Weights of a small GPT-style language model, trained from scratch on English Wikipedia: attention and MLP in parallel.
Each number is 128 + 32 x the weight over its row's rms, rounded and kept within 0 to 255. Layers, rows and columns count from 0. Numbers have three digits each. The size before them is the row's rms in percent of the matrix's.

# down: layer 6 MLP down (transposed), 512x128, rms 0.129, rows 231-330, columns 0-63
# up: layer 6 MLP up, 512x128, rms 0.136, rows 232-331, columns 0-63
down231 111:183098166166199128102160101140129140102134155097118074140170227098105132141122118124120130091132099116165197102144071123081108148096119160150154199088091136175079137097146128130127194069151170
up232 130:097111137176080144127166127119096113123086092090140086182140137096099090180109090183144114150091070143101128120094155125072118149151073120059143146124100091131207169113163127140134122132163115
down232 133:087124157147176137100115155127171111164088109123119147087147122110134116167097087098082132142184103157175165073099167100106175215199173096066145155114187125138133114084161111125136128108108138
up233 109:124125133158065137123137146129138183141121148117110079154093142071122121121176121126093125090076127105123158133116146118167176100160049094170136134169137120180164136094122100104157091159159097
down233 101:162136124121090099114143122126145122146169108165185118151094146164118083179158137097186102174074141114142079150135101128083122074125166157066128094122103114102142107141115145123110114167080125
up234 073:148063123142074187127113129184139090156079142088127098134148102090120090136141076102199195095144115109180134135163110137109173112126161112155082124122138183140145121087139157159167137103155079
down234 074:103145150120177098123099152085145103071142162154120156130103161151122108117132110181050112147112099127117183122116124138162132163108110120160099094170098162069115150144108108158051088067103126
up235 093:118124135170141060177191109102121112159157081128103115122105153116140099138123157153150098165046194126142079097157110067140104112149122126071171162167107153177111105135116116102164128138107156
down235 089:105138125144177145077104116137187168057096189142152088116143129085165106137093100118075103116144124136179174140160143134150081108158130111113122134182134151079130089108092116147072132084141095
up236 109:096146096127165064177146119103096123136130165165154112160084098107110120083166149082144200057121142133155135073159167073138090095139113096156176074128149141200173116117141103087168137135122088
down236 108:147120098138130143151106155132192145155154096146139134148088136120182000147187098082166096204072180114093069137145075086171128103083136127071078122136120135121114134123146119148174159126112115
up237 073:076085171114092154166148126132133060214092129156134129144124136069142128159092114155131136162101185133203158125182123147130129130078138170121118138108142131233184214124167149150108136122110111
down237 079:127141111129137131111129139109163139113108149156122114118165123169176050152150134142105108231156125141107143087158069109163131137177083160088107070117137148069123163124066085123116122104182091
up238 077:111110152106106123104147128199118118118139176169116147135123146100158121114072113158109179125137169150165059174191121116124139127107078149144169114147143115211135195073184072146102109093080097
down238 078:099112069144119115119092137112120126099124132071145134148136121197119042145131146109105101186073149133151178127091100137110134181147149132113120087163157169082137146094094149134112093107194082
up239 109:135156129098148101160123119154117117141136091150085139162144132148132127128066132118143129203139085160159102154135129073124136096158131156081150135098141146123121146130142091112149095149124092
down239 107:126108135068131107064182121119095096133178113168184217099164096130110060073130133138122127127140134141098108154118174137182086099096135138137137139108161112121151101114177127167157181150140139
up240 096:141116090151148145125128114124156178130119108135179114095063091080123095166122166109170126156097058124154131133114137074084123084172080159096145157103164128110165181136166158091138149148123133
down240 096:182135169114145115078160149115174135121127182123079149154125154108127209079120153141119178145111065062136229139117103161150139189113204131078127119179094100129099115114136139132104102169083119
up241 088:143086129095176143203149078101080134164116111173126122141095159130130114153092147138120147154117170121179109093158148130136120099107148137117159127165126148189116139132166068094130117173101104
down241 085:092181098195064081121146171073173124104174091166176157163128152093147047187132130127140100141121111144158102100151153121115107105142078183143100105161115132100119106097082146189119129104119133
up242 092:089129148127076093149115127080155116092095167140139065188078205124109108132044148125127141174171160093172137121106113118170113120171104181108166122104140126188125123130194079096103127139088106
down242 090:082154129158162075151153097075125126122115147049094208082119155091145087133194120105144114108142124170100170117130142092142202151174157082101075136155139099050140147131177098090097106103114118
up243 079:144090130112115119106184129148125140111131076084100110138117148035147120169068150110109119124121089134077120116184150090082137141159063136120139165143145119147128139077148104153126118126102110
down243 074:112196124107073085177105164124113124123157146141119148152173137171182106107143126131143045159107174132056160081126093126174150173113174080150153107146113198097125112143104094135110082108138143
up244 084:156076119167121138116162092136145125154065120080156098112054108057149110080068131080176185140109104105096116088136191107080133146161124155125143135094136135163183151104141084112084141111067114
down244 081:093173115129140146163122177104086115160129144131065182183176140139117170130110100128088065105111140136135171104141096169148128150154148059153113115158095138146110093120115165192125103090162119
up245 079:136107176149148121116152060180098169134109122071168069129161154126130109095088132110194131143185142115132093129088160114160076087181120117107155106176127167161169123125140182157100165150071158
down245 082:061189125188128145139113184057116122097162188086081124113112127167119193175128068142073119168147109160160147147082126152173150123129107064153135078136137097095155165111099169106144088126155122
up246 086:134113134136077163119199170141134114132075114112177097152121115107128108130156198164097206132131056152185103096144141187052108113113110158110111121148155116149166084093150107163131080151104056
down246 086:141128076096149095119107145125133091120143130126101204134084171165211145074095142140181123102098152090102153170125140143104124055119154104196153139126095173160113081103094146159085152126168151
up247 101:135150145139082070161187038138103152122108127175148111143117075090074101112117167099139121145125108113083114100147171131126082138111134123146084151117161167174114116100099111129134121152120120
down247 099:139047136160120128134148134150099124115118127108167100080155173119117134191143065107099122113112091078149109092132128145180184154080137154170099139091095108102095117137171133168111148129135144
up248 109:132143084143115099125151117159128122127166169108186124166042125116133121128101110117114141074149143079164130108134151110125096165153096170123177112081159179150163126042103165173144128096075108
down248 108:124119122165112173096106140143107086138075124150130095115182158070079139224164057099141118115167152211067129160106106113143107069098137115071102121120125091071142129152155109064143166102133143
up249 119:085095143146107049130142103138080180119107109112150163166153188126089125094166140146138130152096113163155109120084173160141131120143128086143113164114165121133102145100101124101162101068152083
down249 110:120137128148096130219056107181118128146097077168122106139116163133080089182138083048086113130087106138164107175149128102118145089100151123117108100077149083120108100122126160147107089111104161
up250 118:141161165184085104136102117166077134140067114108088141153117132084081111156115112135196137113107074167118136130132163116106127119131085171113116133148148082080093138101120172043198080131122100
down250 125:107161100142144169171112122128080147198136108078119106083156076142060043155144092125134125159106147151186147096154168155085154205127103141126164104154173096124136072141130148120158164162144193
up251 080:135164081155130151199109104084108172132144086084135155146069118167095105110101074117112135079123145140132142111159205125137170149188121177105161125138108097122117140121130115116096165096133139
down251 088:128084126082147082017151115126156070109138131143130114112140101135177197131066116138134116111117116122163132170110090167101129115123123081148096140124096150152115119134172124131168124203110209
up252 113:094102125102126085156177051125113200133127076126125144152137061149142100100176159129120156173085164154126105096119182154193113050154141089176134134124106108153158149160122115176124107119108090
down252 098:159114142098158160149094130114132113071094122144108142102159157124113170212118107186125159097159108093135169121143085081120149230133157152101123129088109103155127186042111105097196168119110134
up253 097:171080183141109142160099120156092121138141123136150122112129098093134115127097049103138109079095126100092170136160135095166068141134165136117145141137088140165165120129123135086145131177158138
down253 090:046177144123092149152162154180164114115099087075119063140190088150078195120106138088143117182119075135094171101115133101108165168136152145171145056141123140138081172131118123094102124112051129
up254 119:137113088146160173117142109175078099110085132139059112125087146113103115124096151158146142086125117125170145153173187161090133126129112134186093130176128091102121202124083119137127091132127086
down254 124:148095143133109104140096107106176108133142116105142170172176076160115039142159100139114079144097182093096057096196168170145139106129133154144103081161115125070155149144119118138181066166174147
up255 103:084103104130099075138122165144136106157127070054129112088092068148129113076161151139167126143135119137079099145155141166119090093159162123123136128160060097121132154123224120128156078117180122
down255 101:158164077146077127093118067097150145106181181187141137168149118096125159116121086189165156160160094170154123066120144144148169151098107160114158120112164136162139047134082143126076187129070159
up256 111:076123122148166154118117107110139129134086098124173166222116092093108089169105170109144126162106111092098093084108134105047118105193130144135090116133124117079160111082112144130171122138111083
down256 116:192132131128088140139157120125191147149113139136238063117108148134112117160131144128131089109129050149132169188142128093144148100146102204138159099119105121110100178171111152107109159085089120
up257 089:116139191180141155116149137188155078080161154113114113089168155075136104159158209134152104109104094114087122126134130097125155088110128088132140113106167094117142095119147158086130101132174087
down257 092:157094070121110073092068129168146149133108090077158170135088126124160167116093136134138123126129082124146099215150131153158165087118182152142126147110133157123119121124163183179140130142116196
up258 101:087217205152064084131148133126151148095118114127104143163147150149063123096085131100153176159137113183104118107139075141103156104135101115162167140071166108164126209064101090120153084111089103
down258 104:155131102177100162137152128153116096132096092085173096152180075105190123088170105094143099084104149084122088164134164106170127116138164111076125154163112105085143098130174164155122123080146141
up259 106:149102143148136099133133148118153167160108089135113156157127068125119127150040174103132111154092116110160123142148182146102087123113127097143152135114161129094092144095142101188098048169078073
down259 101:132182124094142132134131156092124157124180079130113132067159073104135127076172162166156115111162133100093112147142090137143182157116099140093147070109181104109130150131148094168161249124156099
up260 098:101115103104121112142113122150138169138117083089123143141094102104117112140179153099119158179026107121179114120151182117084101151158113138063143126099174147072158162100150094092141136089083132
down260 095:156132128133129114070199124129137162157133085076147146160135126133112158092162116115107133115119134117137172158121118170155082128117166164150158068117120158128130120111177157096165141104112164
up261 098:114182123109124152174128131124146134167072136199131182156072123109113110183099124129153153135118136141105120091142175112096156091116070140157153092102172100154094116121096080088145135096138103
down261 101:124112070151123102143087160185152128068172185108099154088170136142108101115157111108135119125057081115167093147127115151077127143130160111164164179124136102115158134149085133099147148126101165
up262 101:139145116179070085101137131152170138141130134144122072132101152049119115081152096167214150105114107130193111040162140136154069107110134092112108133141086126160120143127107125129161055134155086
down262 102:160168098137153146152065122115133131106156115106225109104113127157145080151111137147145126129091169167102109172115132088145072129073135119090160103162106114174135069106143162217142135131102151
up263 107:110146158121077138179146104143058119141078141192132133146113146142121129167113198190170130134178119151133113055119124105119102090120093075108117084164085118110084069121115138087137089117141094
down263 102:104114113135163117123144095099174137107162151127175092122153097137119155104171089154073148116092136159142107168146146098102124078142149157186137186094161077118167099117096132127128186182162090
up264 089:092121073163130150134185095153127147151117154100132120105147161128072121162153166137150167071080093121157095103101177096137150148134129173121174070181148096150111196054128139127144109099057072
down264 099:172127070102108179143200120097161125086139132145160160105148040094174104138148103164095120124147129175119133096119121198109114132116118090126129127091159094095135095200195094187051131137154142
up265 093:105140136150061122109138132141151111187113098134077151121126076121124117155150149148160129146104166099083084151174116168164103112129100158086121117148090111135069052146105101162128085137131101
down265 097:091108188166146117189093108169160150130134163107144120190125156166104095117093136131102098159118129112191113088135147106112133178166182098144117105085123147118177161079150163087097150122152158
up266 075:183105153098125079149188129182133079187072100138109155150108144097115138124060194150152173146115184154098104093128128109134114127119142119120176093086128071176158141147111149094091096117093141
down266 073:097161111140129161125129145044129130079162119118187137110150104162133049170153129083126115195117120116131138105086214138149099175182103126136105060142194171104133115119109155154154136125167126
up267 112:138159129138098159129139112178110088145088107184052161116182119129132099120163133188185150152073110144139122110144111053093142122134090139097171106158121127102135169103123080159147063085090108
down267 102:157061156082176137115144119102186129104138171150125112192099130130120062179133174097122110099116163111100129094098110078114148077087157164139121188109083100156166080123141085143098116091067102
up268 121:131148102144085109127104128136078152160110130138129150135071088134089114151127174166180158190162075138163106091094139122132159049135117115131110101158146109135182110113095129173108093094119123
down268 122:146090113165119113120124045117187110131121145105205111128192133119127025140139124142131096076101133113110102136139108093089110092150161155135111171139095069129105066102105146116125162124147095
up269 087:112071092169175139149111079121135148138149109167161145149079115134113114065116144147132157156047156173150091118167150153105169107134137150114094123113062157136120133122111095144127110127152136
down269 087:093135111162180153092121114097110124122115129100118122075109168184163084184077094122122121156131203092050173171090120152131091140087147107130117162123189154111112145102109106102097110152215117
up270 092:099151123181073123122156127106168110176081171148120088138124070156114114161162069094125186067108115089147125097149132183104175149129116082122092165126120138104134141107099107130158123103166108
down270 097:101095149108108120096134145017135118129188145121110105104168142152138106104121135118152118157204089107141125101098095166144131121137130147159168103099127104147126070173060157093094144161143051
up271 093:093144129098110082119200179136074149136057123163092162108151157161145118139143136076135156091111171155128104101136173182122112132135119161095106127107105162131178117120117105169151061136079111
down271 090:131090131135114145086106113128133131131136082122164174123143108155148255094080105150153126136076134101147084184073122143050142161156154084090146149126163147160142136107091147129124156154113199
up272 118:102106136160105152111135126078127134182152121101106145143110079090125102151134190131146172097087090141142101133115108189084056126069111117094144144123159137126205103057156146103094114150199143
down272 123:140111160100162183124159159077148118121092157096126116158173105100163131083098100132142135110141065124067097087098140129143168108165160106195147148123146143138156180132117155103087145066130113
up273 076:127113182118169107165148149164093109169154159162130132159157088098110118144055103137149184075172153172158087112145121175122102127111077090191161057185170143201199132089175149135088107139113084
down273 081:186097122103147162157118182100124161079121105190138128116161142182154059175155068084104114188120097134130149135187128131164141076105160133130182102092099173073101124152102062137119143110134116
up274 110:082139170124137131097143125112122121177081155177160175105077132110179130143094152189121197175106183097161130080161161121133132057139080123162131123130158164095166095054189071117129119110120133
down274 104:096107101146137156082135129159091148163152139121106143091155054107115215068104146120117128139166126162146146142100183106128126151206104133174145160172143106130112192120095142171117125145141143
up275 095:065100161106106149132142129096089103122147133082082134140129085110172079098111168161165174098098145128143118126176141167164131128167112142153136052153073127134144161047107192143111074192202068
down275 109:109099131065134134082146176101178083097142127176110067154141147114129174089156131090147117080152111120139171145137131201157128086147157092167136161094108174123069185127160132085072111107120085
up276 105:149101170069113115121137083071143182105148093134144148179138129122136123107108135171113122094140148115156130010113193151111112094135118144121144114176162130126122120123177124128106113103170111
down276 093:102157149154124136132063159205115142139134147139164074132116135095118174136088091066156117145127072152161147149095147150173141099150115132061108130100129132135129109101117134112119151171129124
up277 109:140156129140145137121134076084117122140102114158143151236069074109120102210089102109118085152149146150151128097124136124113135030102090093178093112121146110168125172137154120123097109098082100
down277 102:131119193130212100163140169206153119135101141142149083092159121161086135146095101156141108125132100085173123108127112096087128148077208075105128138140131162156191142092116134072149156125119106
up278 112:109157150161097124187170134170117141119084089172087177127112152115111127187130154114166160156114094113165192105152181112126116094133086101054167140109084077125142178134148123112130115034095132
down278 114:123100148108147110162087130170118154124100103097169148140105068102147072148156163091126097138109142133195104109089104198137132165046122103109128155130163160121176115067127077159134187154074114
up279 111:151119119177097099182178133218136176126098127129122151155143102103078126108087140113185172148148148136188088081165134109109064129066115122111181137142186091157078136089136112102115105138154142
down279 106:103146184158141122174132110120102165132159164133131111102145104144084225084073178094075164062081184117142185144127124247134133172169092162190107174110086110135116089125143147141095160121089076
up280 112:053102124109140084156111103135136164042084115084137086171085176099157133099119198112151183108118089117112155109095154084097081105131110120104100130114135162100145142108128081098146104150106121
down280 108:183126214080134127093190105127107122106162133172127119136139135110074196106086143078065106082163121141168128139093122152189131078141086143125170145109110214162138192159158129149154148110130086
up281 110:153171139164105077138156106185170067114073118220095132068126153099080121150098153104170145132097083099174144072089155111147094116159114067138151125108125074148163153116158128158095061170119073
down281 105:100083079153187121090147100081131123116153120078119126126128152124113101119120195140111141139124184132195100122095174138049178087114119146106164131115170135159138150069175174077151144163184118
up282 116:136114195205096111161192152190125138106144069175089151155139171186105119148109128105118115149086117109143164098119137108111118093067100091084095158131136143153166120152123135189151087109139080
down282 112:144199084116103130142138116128105110117114079104159087139152055101087101097141123202124132116099181161122101158096213124129165096163136106159100074153130121162155106111134183140092103108169153
up283 088:100128163164100092129086066098154188097071108075149120230131143100160142099131122142155110121143119096123160168138205125133099103186093133130099130117103134105181132097125132072159146144122098
down283 095:172097140112166145170094142144164158124135119154098158119132134188087165174160127134129123176101098123109108114121146084138104180158087119064128113130123145065094188112135137142078142143106078
up284 097:184125111163163066151175127129064129189065107148094153134135096115128113166110177130154152172120191178111129064082146118179163075150113128075133151169181177188118103154121116133205147183165100
down284 098:071171123212096143150098108160131128100139158144106121155092117130182095130100090157143124116100105115128090158153082116083153142134107133136118123160118094099106155105076162093098093097054092
up285 098:089163171094136078173148091200110185166114129125143196137136115124067122097150137108190091101067111127089103139131128116101107125119097102138105059103103079127132176111101117141159131121102113
down285 092:223117104119098066080141179077069107150137108161126130115101055088226140144130128153116123131194111095139103165107162142136198145155123113186167135156135179123140052142193160130133097107159135
up286 084:124125133139107119092157086103090161105072086107144142087110137075142126118106091088205137127090156085113101059080152121081126056141098131117153169122086103166184155159104183108151142074153129
down286 087:096170143142141146218117159139151098123149168140170109142147083125033101076085173132112163145155139190126121150107131123139137121174079120123127108110190152150082108122090074157095117179126118
up287 091:151098089164095134114142131121053146185135103148139135121169141087132095072139099161114125086082116108143102085140166178118120093161170150141114140130100161146158116154205120140181125177128084
down287 091:109169090118068151111134112060172129102176130147108184159123160118180098159149115135123124158086156096107107088111100129078056111156104143114193098116131108166101115127052131113173170132152167
up288 100:064139138165130061135149129117052138106123122102128172146172137086156091116105174123151144098116161107161046110129137131192097107136169096118148137094165179138149105138141126150093108150132128
down288 102:124149141105163119095134167090179147159114082122138164118114046158128106093121172169090106110130148055082119092108175145139117103180187129163149143138135127114146151099089110146172167162110137
up289 105:078112165165144132124129123153071165126111139115152082198167121154142117107117138164131132145103112087138137086118197131117119140166132140128123112142124087080177096096221105096156098112148061
down289 095:121106128123179106081162136122097110142077174125120126177139090114176129102204119179168187134122162076065148159080106049153144075131119156127111109156196107154149116109123084178181115132174180
up290 097:058139157130069124163139113118116155168116083148140199123093114100050142105101125081153140155089143134106107111142149082140119037120099112190109106159118123163142152098091129142148115095105115
down290 104:093143071102128115131093100118123096134190248114140079088103134176211109160137120170123113130177114177151121177127142183094119123117156114165129125112080142091156150161134138093131099113136131
up291 095:058097184135119124100168142141105103167140101126183076197117125107163099138113152217136149159138098125111122071138128127131085121169034128098097124141169128123148110150140183075174135082150090
down291 096:107171144123155110113147084099110116074106108127152099166092120124097158144139124120135077136082139146144123175148129137103141087123099135098134127108091120095131064169109074181097136159146163
up292 111:168129091198077193154135189135116116122141077230098124165110134123138083162109157133150154146100118156130121167173185147130102068117076164102120118203073118153137110118151117125132135133126093
down292 109:160115111116115161129102118068120118134112111143106095152151098107213106073154134145160099147176105079076133157137122206174181101158195141128133160110105118119141152190152138063100114126130096
up293 123:181125102125072155141097126106145118135138056119146161111073098154066109131145141149140143156131121141157057097151129124066105066131107137121112116145092139118133153095094141124145060094139080
down293 123:109117183120169096131132074178183158092138106112168132141049175149146041165108096125115165122114132123065161138156153181117058188054128088140169141120150090158123165133123096163132175145175117
up294 129:115144131144133109107115123137117183129133126164088135137177179106100122128158129141161162141063127124161095140148109110132075101167096128154106134142063155092096131082137128119127106131138091
down294 145:128137089137129113157106133106146126129194120140204113142145182186143029187130142116122163143074120147144138135131138070101105105112082181107115102131113140152123141105124181180132178142104163
up295 112:151111196155144137121124149108115102129130105063153134156134065077087100121090103144157136167096147121112108113153134117126135142184102101111151109151075158143100036118145136138124059117182136
down295 116:076138088103109133062149085156120093100139124087171068098088160133126110130117163113127189130165166158141139186155112175105078138175123154153105104213160129177118139115069163089153131170143125
up296 075:048187175159142116175152055093142146133159133148119099113151145118139119117152152185104086126125097201178110117148132128172114090125080120106126136150160204138126126104172099163149125145111114
down296 087:106129102159114104187129127077142094093160112104087147131148129210100022177158088100102107204077129119133161101130139129164094127134113155084096109175098148121137165116075088118114087160165114
up297 121:123138159104146108177124107128149144113096095161091156114118120142109140176132167158151190151131097162132179076128070165125095115102070131135083113092118117141133127097158105055127122180107085
down297 118:101132108110113129077173076124099157126189169135122101131127051128127170093114177138155131116102188070112122135169187130184107153148131075124149125195177124151114149083167134176142131095083109
up298 077:103096129151099163143128095161087123190107113130155146118090142115104130103161125164098100068082204179159110112129119102131111105124163187125123138108089137106082132162147162123200146166164118
down298 077:130175147142166135118144149113129147074121149053072131111162137136162068124076165132130053197145115126090134136125086151175120161111078112122116085187133128096168170165100112123092064060117145
up299 076:134085190133075065142105066120130161149104107122125051163130144126139121161166183110206145095090145166139113073091181134086099106125111094087119135140121152111134131137153184114164108172130116
down299 083:112123106159154128088051152135160100108131148088162154135120148169134199096075082107107132159076182100187121159152102162119111145175173120128108177137129132130115135090093148108112131188154178
up300 107:083118107128173146169120118164100105124125184146112133146061100170137104092151140101121169108095100073175125089174128098127151076125146150148102097110096154156117082182158086139154137153082112
down300 108:103106140145134103137142064069084122117145056119186147179100118137151058151140112143122154099140172129097085122074145080126167178167150125110106061072143075139179153138150159161130172130165200
up301 105:088145120166069114166098096142121190119108159126135111117160049086106109137108136118120183125100141113127100157119137140101147131131093094169138141150150101115162105061148159086117126098184101
down301 106:083099087102099131134152137118097099129140123135169072118182090156131095183120140134144129158152118133086104169105117066210158080148141142112145098163178090138182084138137131084145122166225131
up302 081:105119112153075121106118103173096145125111105126161140175087117101139117107148125127106089102129119134123098151181099079089107142173125135142117169145079102132057112170144108131187145121150133
down302 080:144162138126132145103175103106143092093124128163015190106132166109130123093135152132119139091141141129133170101066171157135087139115091132145188106206151154109121146163088158149090151103083083
up303 119:092107190118137139185166077115042144101048080179112157145145117144096110134115158101187127136098122141136137106102174145191145120127140084153167102165063142190150161151137084087168118103139062
down303 125:206112132115106129145150094124144090163113165131166088130184156127201106159156122157134137092110159110093095125100164078113146129111143127049093116089097187097136123172142124051139078081133099
up304 135:096103116144126102155119094141142155200122048151129159130120141170117100126121218144125152134101183093132141134134197085132109137162078075059080105175148130118096070124124114097188114151148090
down304 151:133152152135069136138107174096144071119091102187068138132120136127095139137164090155118158133200128144130070188161127132103150109135162161093131142142158138134144150151140122153069075065076108
up305 123:175122176115144158108147153142116162138098087167109160138113079156088113140112109113137169105060128179115112139176115143130101058131088130161126110141138124175118110159163089086104071108167108
down305 117:125159102119127117155161122103084143142110112101174077195099159092092238092084211178133141076198144122123178142104114099129144117133130139123111170117118129139089116132130145193148142063125114
up306 124:115150113172084122139141122163083195146150088098133074150070125105101108122112109122125202094134174100098112131160152139179175114121094138160175115180131134170161142093135103108154058130153115
down306 129:146133098121109109133112127186155131112136116156192102141124093071162050167148154103124122143106130162127092120147115099113122064090076158083132126177150161098157119139149135171114091120111126
up307 107:153112157162116151138160104121100179102146138127122116153109193148095117114108127152103167062128153057152098154128140082111138121110141131136181117168098118139121171110124194122100098063128112
down307 113:135118092091133103112161161115147173161114073114123122136123066125124038176142186124137122144107169216117111085115157139123124059162103105084139131203143088120132166168120089164127138157178101
up308 102:143125078145056127177153168165118130121158125156149117141130148092053075117137084164154152134083099114108059112097094114125158159184104102115147100163118146190154091136141143122172114065154089
down308 097:121084137112169096079137083167162092105133162163204090166135135124113015133104074121152151146124160141111139163121118089124104095127152136097128095103131151113162197139099160122110146168170208
up309 107:085152179198046143118092108137135102127067149157109140151138067139117109162151108133158124097101189147125143127144165086111110101140078097175079130162154072114125099138165155092118078151130101
down309 101:173128081113128171138049132168101071065114117160098188154110123140068110130109141130132120157124133193134178161144068141098112180151113123097117120082116182138141170080135146125140132132103177
up310 080:129060118113068096130137147119105086183160142073131117113129106089164099136161084134127159064117115080166097133106096140130118123170138123131136163160107168161161095138121124180189155116135122
down310 076:035169124192145131128113073119140091118135128160120174168151119119096026181122099080131122207116118168169154091125152129123097151159100150127168112147192126083108157133037062102127146156149161
up311 083:107131111116055155110143117147078208157116102134106173104164108118129106127087129135132180098104076128141074107120154105090112133120135101117156108165165185091170159049091117180161131168036071
down311 084:184157067189100133141110087116140127066117157105152096126131164194089113204154072087143144189159097139070157100151077144149136121140151156115114104084148065104099154147154095098118098097136122
up312 085:152057138090135098188167106160105144163170150185141122113101125108104118099113121148138148093139143113167107187189103105119113069063151162152187081180135137249098098100184118130166107114139131
down312 079:095199147212108112083109126075147122090124141082142101164176110161124058142157079118147100162098134146093136079135148125140092123180100124058089086097151094063169158128134091138126136146152102
up313 104:114143122166159073103089145103111105148131165109098148151125158116113112107102177152127103099182135074098093149129189122133094123123153077111112119102089073117218084147163174112091130124126112
down313 098:156073145143107137064128111077217125152084147154154119152144134154119112157115145138163141152111094204085153101107077151138112049122156151122164112167097108156104119144111067131134107134099100
up314 100:208088096138122113161200115099109110167107112131129179144120175114127086141149178119168103165164134117116119153128114073075129071149116113097179108166104090142154166120129112145147130172134150
down314 106:088158082082093199091142136067130099147059160143126117110122115097243058150172140133160127154072178186050121153123132099150162088121117110116153116134124075105118092156127110190111129110146126
up315 088:156158163152131102141184099111087166161179177100164137156077103103119085167130134129152139190058121107099113088096148074151126065086112123122145135150163123133116083150189119141109077142129100
down315 100:113104104164144139122100116090150106122151136137228109152147122172151066177098143094161108144143163107098101155172116122125084133119206137109093111121165104156134183089116127068147160195134114
up316 122:115151160170148141151113106150114161174169143125099096177088149133137114085104136145120139156101154094092150140136189075122146111158106109145123118155158149113109115079114082105150068121130120
down316 118:140126139152132083114098066132110062136101141190087088067176077142121111143170148171194103127139137070127110219156118098140105093082125121109119116109147154120170144130154148140095144108185097
up317 088:179146129132110131131131088130110078156129131087094127109112134098076141210155150121125133122138082103127105165189077070144136132151073151107158104128063100104162109144125093081173149057151138
down317 086:139078102115162125111062126166140149101125112127150126112092145125152166163100092153158121108094116123150114176104080127146146140078196124062137198094193124145155144115139114157125159208070081
up318 086:177099158152118129083147141154084069168113101081137119178127139102139116135073103132174136083174072131148107086150130129026140108149124134125087131149099124131209142125137181163119139155130053
down318 078:098159138100108097128130134078154159088063164180157102045093127165101153135134185113074164170099145108103119103118139093152096071152121139096184109138154136128119211164115133119124106099113088
up319 083:162125148149109156135155101109121104135157118162127190138108108096120119128052124116129113102069125081089111132114135105141152111166141066114159112093102160129136224118182144138124145131127078
down319 084:109111118121121170101028174173167152176162139130156149077083162151136193142134121081122172138119113125100100191085122108085149107090066140140111167124129169080153082092160093188087208178126162
up320 084:127098110096132162096106173118150165194095095109109091102155049114076112130138138157123157181148189184171183129189118115142115089163096129133115102175153150178139172154155142142132161092150112
down320 087:154080108139167111089100144111116086060162162112190151113112168162120232142087122089160156120034142092137104208125128119149117131129187104142087164107099083135136121079107144135146169088127144
up321 097:200165191119142144117166136142143158106125115112133126134061059074103144152151126071151131143135140119131117093115165098170037123142071067127114140120123151123113122154108168137180053124165111
down321 089:164122136108134097183152096132134139128150157117118124142211172146097124091137113125120138091105075098152089121172087126110156081151173130081126122175136126129153156173101128109102176151163113
up322 109:177182185129149150139163162171131157150091092152113178097105108127097118189110083133136138096100108134164181143174119072139123080122096076188093127085124132136158096083142103184138092159180125
down322 099:122157096163169140146139186156109123141143096139090128093152075176068235118153120117115053096163084149120124114122153157165117104074162138122162188076110120126129097140146076168127136138160113
up323 085:143081108107146164108144099103093136177093158105138099139153080119138110214140148188115137117099113168144167093130162163070095181159146081090142093107073202136141087152168131117160075195148099
down323 089:138131146127104136051093113108158101098105150128162209135096126153169226115082152159138134137124183119100088171069127115129091161113138074209110119160139106149108145088105102116132171122113176
up324 077:128104164086096134130150161077063077160173059193091141181137113092146112166052137181085154143041084161147105149092126138116095127124111112080115134117143144128156113121166155094190124180160136
down324 083:117177097119167149138111179100137108090108114084113130138161130133113044144144101123090073152138196113073153107106108074131185090192094093158175131176151184134119149150120125087125137107183072
up325 119:103160130200132126145124142169067158074123146121106133127114109137138115176151164164123164110069145096109146110183181106053123041142064116148153126076206123131153143090142130116181119095146125
down325 118:157114138085130154133132131061123153078093133072105016194186113137096181114126144119162145130138143099181146153124093169170148212089125141141166162168130105133078162110106161154109102039105125
up326 092:069100167137099108140132111150155139126163129143134143169122126162156067089093088155186181121131182098157132169119078122099112100172114155175116104113171073132162176091131126102077114159052065
down326 096:113133093134115067173127205118176104104154167154185134092150117150058033120105079102182084133141192141145091107113139176051103104147109153168144123162155126118173179118070118130142102162074127
up327 092:111106163138135183116106116082115091189084171165122161100127080117136108116176140070137176096157140112156126142114168167083124093157142161114089080110146099206171121123144142121132104124171088
down327 087:159115139097118163111173123120129125101169099145155163132157151147138185123124093133103144153167112135092163094139106091131126083122063085078109099139136100096105147085170139114148107084110178
up328 113:101147080157070060189103111160091186115083111149126133119097137131108150105102164131162156165132142156128140097151220145095122141107093126082076136140118097133116130151140073108129134110138149
down328 101:135085153156108118096126131187140106108178149125143100111081107136124236118092147128144130092143130115086127165133115156119073184121118140162112170123112030117136095067133117144106149141148161
up329 089:181067117136148117077187099110070073184113134172148096128111106056126108144155176166125197095145215161126090078127119140130137108123139144169089093144129091183153122145160154129099112063162145
down329 088:087148150168134118255090173147129116137115148140152143111141165154042063159118121080112122160084103165152136126122126118133064110220105150098189134140155165081151099130114089091115151146124089
up330 079:145093142154133182095104166124112118147165117071136113176153094136161109111144145125174205124134120168168088147080155149105163118129122143151062127112117184140189138024123120100107143084123082
down330 078:143152192124146109126134110112159153084165099090058122127132122075150064083100110153080103164175086171108185062100090146126104144155105170127142085140146143149130163173115105130097140165158133
up331 124:113147123116151139132167150094115123161127101077113130155144145135139096184091144125120170159123063136152121109158107193137095087160085061127124110179052126145168136077120117074127145121176061